{"n_layer": 15, "d_model": 512, "n_head": 8, "n_kv_head": 2, "head_dim": 64, "d_mlp": 2048, "vocab_size": 10011, "activation": "squared_relu", "norm": "layernorm", "norm_place": "pre", "norm_eps": 1e-05, "positions": "learned", "qk_norm": false, "attn_scale": 0.125, "bias": "none", "tie_embeddings": true, "parallel_block": false, "extras": ["capped logits"], "init": "normal", "init_std_qkv": 0.0251, "init_std_o": 0.00458, "init_std_up": 0.0251, "init_std_down": 0.00229, "optimizer": "soap_variant", "lr": 0.00507, "beta1": 0.95, "beta2": 0.95, "weight_decay": 0.0, "lr_head": 0.012, "grad_clip": 1.0, "warmup_steps": 200, "schedule": "wsd", "decay_fraction": 1.0, "decay_shape": "linear", "final_lr_fraction": 0.0, "batch_tokens": 262144, "seq_len": 2048, "doc_mask": false, "train_tokens": 960500000, "steps": 3665, "dataset": "wikipedia_en"}
Each number is 128 + 24 x the weight over its row's rms, rounded and kept within 0 to 255. Layers, rows and columns count from 0. Numbers have three digits each. The size before them is the row's rms in percent of the matrix's.

# layer 5 MLP down (transposed), 2048x512, rms 0.147, rows 1998-2047, columns 64-127
103:141116146122162108112098159140142114091134097109109151125090110089129118110137166144108136116170134123102105109164103136098133125132129100128139085163145098086148106122069088107141165097140134
089:103147132134126158127171153138076092135122132150177098133168089130154195128098070120148124107136123144109120069167150108100129103135157106102132161142155124140152122092116144132120118129163123
102:115180170121087135124105106144180138100122137110132115122092112133144132113121103111090163100107095146134135137168118167140137092118155155142159120131089181163112066143152079079121108130121168
102:101153176123104137157122117115110092120168117113137183103112134175121129137109139093142168139139120123155135123125123144143170143142162121111101136080132145091099110124082129121125122157116134
090:142159120153168161142113167163145115142111119142151093127139104084153121122123160104133134112151112131144106115159112207159138125139123110138129139141113146146124103135152148103118114137148150
098:147127162156139116152123148095105082140103141161150107141105154174108168087136091097108054119153153130114109124147149059145104124146082141123150131112105164118119166098131109161086122135102106
092:115155122130111102140133114149116118122151168139105128145129119107128122126089137093136119127090154122103131119132139155125130160116083159173105125121135085098119189152154139098136154116125091
097:107146133142158133135084123142136139137115088121101121154157106116142113125126125142078089124106151128099084116133160142152146141155105127097117107150136127149150141140076098139128162144131139
103:178128150162137162133124158174116114128117131149108126105117129151133124121100091161109073146091164082175135090116133104144101100136157127138117130100132098155110120050127170120144133115146137
093:138176114135157125136139115124092161162177081125091078161100106120174131145146100164095126114141165118120159130161139120138175121152156145119085155124090143146164118103161109100164139180128127
104:169116139131131123183138076076113110099123103115104114158157156134148149136092118158164148123131103101102152154152128085134133109108120144088118141109123144135132127157125130125161151110146142
096:147165118107104121137139119134142130124074132156100136115105143144118101101126144121148130173109114131132147119145159153152145163107155109089110130111106083129153134135140111090163114159138148
096:087118156152119134124121123124071108155109175128116100127121113107173076133123156141142122128146120063172122083093160134105142162116144084142131106094146108159155095153110096102092089124171140
110:133111134120183117109127115160091098103119136128122107134121157157132135092089098105130142136114122201162089166115109093106134151151115124188122132133120191119133137114130135116096129122102127
109:193132135115147129130117090118129104137130134121145146117123168105101108156163127193081141152147098088159140124151114141141104120088126085125125135137171158142147096193107144119109145128123111
097:165147137147117154156117120155168093133123099132111144071138151119160135145158137123134113157116159095128135143133162090094130160135159093086122114146101108136110115118119127146104118130128083
104:074115137114146116120093180144139152096135121124135105112147125153163128113115136104102141150152127117130113104163099119135060132092118151123179132138121127127126137136156119097189098105152110
089:106090177137115149117126097132077121121095097105126116113108130167158120142155118159146151090137144128120098134100097138144159123097110138178133128116100174119114171123109146144112124109126144
100:111189141126154112121158129112116096142121103134130127098094111148149171089147136152132187151163124108145124100143123088093086144151151121120134140131121101099099174102154168134107134132083147
096:113071195150130097152148087100094115114144147166164197145140075096136108138147123106138115119150081141145157156122135144106145094155123154117143138111099106133120129120177150156098123125114084
091:074156140122132121126158136108089133135166125122154146124132126134134162128122127156069146156157116084085130104138082152114124142141129171157146134101110100101121144103151106113150113172142145
096:109134127152174095128084124104067177107118152168094127143120112141130141109100123101089126153152115136091143111106141122130149098131119122146141121115131157124089115126137120116127115158123146
102:121118132116118084143096158131146145129107115120139187108145104145080130148107140104108104185134159138068127176154133155131114158109106154100123138115106125125071125055095095090157153097138099
107:114096115162140095125098111130119090126111080117149147134164161159150151125170168150108110108144165144133134140135106099125130122101128119123151138112116133147096128145134116102100148100146144
098:099127112141144081122119141132150138123083108109141046147141111146117140126155132121177124109122102123147108142164103105158071140118147144141156084120107123119139143101118108088111149114104104
098:133090127135109116110126127161126159147093177111102096129108140123114113149129123145143162129103125131096111125138111100115086159167086103104119129132097083158155155154119133138114164158105118
101:123122153124138114119119139113149096132104166155118118143122141095103159098116130100148088103119130094089127145183104146135159116096152131138110078149148142143116128147128115150180135094143121
101:114130112132110130152148128178083102167179131099103139114116118165092147147158152143118101190146165120118158147125111181105130122118113153138139112101136125120107122127123115106153149108165146
091:162123121153156141159136152123140095149140108170124136097134175118144122097162159123146126102132111130111139104139157121100118122160104167124107157152107134105152170144119147105113124121127099
108:157145144109093084133116146129086159144134114099153085176112138152144089112131122104130111144100108132164157163152131146126105161158132152138133127148158098119165116133069130166128147133122133
095:172152126154153137167110129132098092102096160130084114128146121091134129132082161114106138106116120115112122148128127135150140140127128111168154132139152112128146101064133162088111171174135123
095:055117128162088119135118069134133099111168143117128122124110172138127199129132113148121110132126091121131098124131140136072111097111148116089134099142161114136114128129115115129158122124134108
093:155142112167154115089170120188153127142092163127151103131074119139131123141127120187102181093118084137118119117112098114107148167110174121130129100159166147127091123126087129105121181077114124
109:120133087135120124127116100096085118132128145134120131118127130134119144088123153111122145136079165096130157113119176121115115155153124129106104145129112180124137108180116083092148141108160104
098:099121128124162155098190121130140116156153156124161122093124133153152133102092148100154131119138157142139091100100149176158126101089118119115126097139161120152117128153072139099123127118144112
097:119110134087117130122075103158160078119179117136158146140119147143101120101135117129145137105143142108124087139176145103102120124182127132175157132111109182119156198145128083172128089179138163
096:108096094116083184114132148083101145139110145094098098086140124105094117137124143136110148104152098138109084090065169134185109146143157160140130133142165114149142134143120103156101104155141139
099:114123130121140112164105149146115130109102124145122139151119139125138124132088129136079069142125130137120164143126133099165109114144090158101116111135128102144137110073140171127122136121120105
100:150106107127117126124109121132088130090192142142084091143107162116117116123130097149164176115115130082136125153129181151134127118160133144136137154114131120131166136165109142116109116153127150
097:174124106106151146176140097174148136160152121125127131182158128127118106118145145158141128100123131099089155124138145137163121121156081121129118122122130157109128131145147127171119129141116112
098:099116112158143087157102141100111099143160119142143116140131103131182104149082126086145109128143153160147183125161127140120119106158133126109135125121165123126149070099128150164076111124135156
096:139153130133136156112149143092170125139041119134115150074130095148159114080105114096147110099154100093136137119147116158144104135102130089149113112123132101122121114132135121139122148154110178
107:127156120133112138102144109114132142088142121133131127166147088102120157122144136103124109141096137118135140137085127113074138080104128162126138178106106137114110102101107115104109148100125128
088:084160167137152081098106144095113132098094152106101141122112157106102132108120138111122139120117094128129118143103116118125138096112142155143115143109087145147180099091120097081104134116115150
079:145085142140141121143175123141106118123142188128123112100072160121182113121099085164112088113147122155096149122172130127149171118167138135150121127092183122160117100110139121134103100099107110
099:101103132071135103086129148128169106105120129181097147140109151112143118141145133140119156109140102114136138136134137139159164118127126123174152120114152090174113144188109125148120140092127132
097:089170108117114114131136123110139164136129095149107137168128116134160143123140130137139143139165136103099132124139104116124152102102128096109136118100142098108134141135102104126178103143167153
110:112120118109118158094129125119155121131149105144113145117152148143105136178124158162166112112131104165173154122146116119100165127128175098117174169131148161104096130132117139141169113150173132
086:186150121139127137132166113119116142100120130184141145097133118142109103139103119104158145184146121153133158135137091107145179108164121121113108137138144137154066112168104140132144144121141134
096:088123106113129092151078119090100149139109142145107124167133135155103124137119175135103156070100145149166161113138122092110134089117123141129135119104144107162127169117153106176166077126131103
# layer 5 MLP up, 2048x512, rms 0.154, rows 1999-2047, columns 64-127
100:109080127123106152136119102117124135133126104160147128116092148118088111106097166118113164168095115118114135144135141148124075118123109122103142108125162131126131115103141121141150114134116113
104:139163150125117063117175129112154125143152142081174154103132159128100108141135091149125134144144115107119128110113104115144133129111113093106167139159097140138149109127133137078125111126121109
107:114142112153150124116088126123121161103105138148142138136140132132181133143157108150138192096135123158161161103181150132147108165113089114129119118112132122117133127104125165137145129182118124
100:146137119097107126115137099099117104134131118097123159118093149146128116159158140120150130144157193111087121148140154085100142140088120136108127125115122158080131112122086144161129114114116120
098:110107116112106140135138140107124108122108122118127104108118123142146109107120144124131166099127088136099116155128134120119122140145105155152135125151116129127124150080134114134128133177140162
104:150139100138123110083141119095088156166146119103128151098120104127136114105087129128110135102148124089135120129151126130135145125152131121164147135101095133097171121115135147163107152117119133
093:178110155150071127100107125129116122144122134115162086114158067171139147188139162149132100168148130099151147185135114104124159123154140108114125173086118146117120120126134111152110176110127141
098:114083120123099162139144171160124123125100104141165126149124159161116111113134094117136120120157085142148107105131125110127129059140126123167186083124105133168170128148143148150143136140157096
089:117085121142147142175139109150117095090149125144173122151128181121134114120092134125100099144150076116109114125161155090118103137116089123138173106112158154147141090118091104161155142137126149
113:139127100154131128101127104134106156140159104133152131123106161131153169099157127130094165150114107097121137133116122136165105135168146114153136158090097101157104078119162150115141150127127090
092:168111152137116129086123140168185142135108116110121158115138098099069120131190156111143125130085115154131111127135117102149114147100155134173120118143106117144148160137123109148152122126158124
097:140127119136146092144097071134121136149117145117127152113110111133154132121147124117051128112125142151142095139121143169111126127095106153175144163084128147115152120141153129136118166176131176
107:104178113088136101116113075113140124167186127114125135165163155170182173086109110151148074103164141128143163110145158137085112140160150122140127118118117113095162119092101187123101119174109068
105:121118132120118158102138124096126150127149114126128157148120063132137127155104120152114120185160136132128123149153107094154157124116139114119131128109138148088143120122174140158107114141167156
098:117107129118148091129129161113148179106120159134117136138080119111130143082119138120118105092160150105154134130155114095084121132149137102134101150115165144116166132110168158138117104115127124
101:155060136125137135144129132130086157169115099118188092142143098143159123101135159096158105116131134109093139092146097113117119143112141120116155131157126103132171100121137165087167179132129099
080:110133146116110107126093115119116143097132134106131108184113094137104161066120160098115079120140155109111175119148154122128124117115149100135144121078111156113111127140133145126125145123150147
093:136122137130161136127119180081151128161161126148171144167129142108138189143120107104103110141165113105134081114132092153108108126151144132122072143079145115103163137125152145114161132113138119
088:176175115106094066118146113154164127110106143071129134077140139149109134169144123157094139103105157139122148105129143137145154171122102119127163127103163168113152073151104095130136136159151115
088:174139113139150135118158121125124174173107116109104141109144112064136113134153140126136151142094124113121145153117147142160156115130173118125168178137118156113142141118118116132160060136105111
094:126124100116117123150130100154152119141151113159138129110139112135157143175090143169142128146115174121149128118143070137116123132087087105110119125147154129120146137091129166143156112104125111
102:093127134108121140161132104126109134148151153112139186147145152137129175109114113132136117143136147136145117105094140083130125172101140098111134126125148155132104140172088144121055140123097098
099:112151098148121100094103151114115164109139115101136141131103142145129100122104134154138147107129131119140174150134130135153168113128157167167112131134091154162114130078090130116161133094170096
078:104152097133117150117120143114136115158096137128128134175129111147095090130091146125129148122161130141126154128135098165141143156128105133127126132114120121181116114066092098131149160131094115
094:150090102139192087096131097129119109142165146128129161141138141117123120134160075164097095120171064132133123124097116140131123159105108138167159103145145161115096175141119074127061128119180113
100:150091100152144109113105170106135123149112156116127135117157079113139149098119147115128152124132091188190176134077147137128161113116138129163154145127106081126051116138137151137132167100147153
105:100132153126157102128146120113122129136103137120111114130158099125153111142116165119115092118123092120126143142130144111116122154121155153136147148137124144139105148118134124136135141125171150
080:113143121140097144126141147167111114117162109138139146144154092154141118147154138142106149144192189119118103123135144180167150123128112139132128105146171139130133131113139120150185155141175113
096:129200166147118126141115143122117148148150146155109171144134094096143134118105142143149102122128140122127120143116148135138100141102125116079126146133100093115156089152102128112119101142128088
092:112114109144149118106132144163113148105121128139154116126103127081120153154133098165113129143083114131065152120149157084122136135176137123115138130157092152124109141074182129143148118162122112
109:196120156086175129123097159115107132175069129099117124113137078075135095135150132111165123101130157110132172115121106101127134122153120131162099124122111126077106129134103149131133164159117130
093:118151096154150108116145123150118175144114154130140111114120124140130120149131101133092112167188085120106154103145138139095147164158150111163098136097175127128087162134144131140141101094110121
111:121112109130117104100110146111102149127082119143174130150167117139140163094150104133098107117099099185133089137159143126116108136105145105175084080098094136151103098125108153107138166171100120
097:129091147170138099124155145088141134119128103123098127133122093117134145091122125145152150139134181163103154094153116130099159089167109130148129132156141148137150112096151149101125091101162126
102:125125106147194137162137120160130162114130118150136115142116081125116121101138115165086095113128153144111154147155125142126104144157174161128095106115132109122165116124081114158126158108078118
094:140116115126093128156151105131137104127110143081125170138160133094131113150092132089161156113110144109127151097162168090110140130109154140087121101155117082154135141126151116166128105132094133
100:149116109142105091143134109143123156124157130108091121125146130153108132127157149165138082192143085118107133083102134084150148131136115097151153154098119149113151128146112154125115120108142128
095:136123155127093096109108142162117113114148160143130122151171097142116097127074118154116141117164131102152155136131104139145123144102154105120102137153153173138124158143155147139143126156120123
103:121097131098126091148124154124140163121110102134140121087138092101114123163123130152150105087131153123112114085113117147115105157168092119147156159152111195153111116100114172086123146162129120
093:127114091126153125116164134112123094095128161135175135130155127100137167108157123142104118152149093111082139125131147113130114159100134130091094147088127130136134144129120085133145132119144156
088:120145157163085134116118128156139107088139117078169157098174101151107125154136119109156150138121112163066138179131114101131101151079086129116085110111153139111097129132103129167093141091134117
108:123136172149102142077151144142134164138123139149115125127102074103116135098112097118123110123115168101114129119131165113106136145117110116103116150186147134115139129126140134115108166147095106
096:104135098126123100140121111120158084131117120147113141121147093150104165115152088120119114142139136151117088099092132121101118130118141134136139145167125122116122139130202105106116105111148108
097:143137132100128120142120135180129105125130120118147117134139104161120116156150131144075102165126129204162135114087145125115136115102109127139155068080151109100147109134140126097111134142153150
088:149122151157105091123151123129130161155100135144116119114141136134125089136114162124119093157114135103100118141162088127159118103100138133148135155153148105123108157116132150110145152157115143
094:148129128122109105085138145121164146128081124099118156144122101103098094109120115147129186125150127104113138141127107140108113140087173142099099091130129124141122143115102131111105077146121135
108:089129139143141139118118097135092128121133115106165115119132161140114111154093202071102165138146163120137114123099109110117160159140124108116142109105144153117114115121161110157091115139121128
095:115104156163130120091127122113149115116140146112095133145167127140114185124145112116122105092140139129114118132169147124136098148101148102159146160134129113125172184119136136103118148134102118
092:154151122104141120134117172126154158168114065114143131137086155128141125116140134123112098126124093150165144104121166153141090145151106135172112111146119134124130101118113127121132130148112123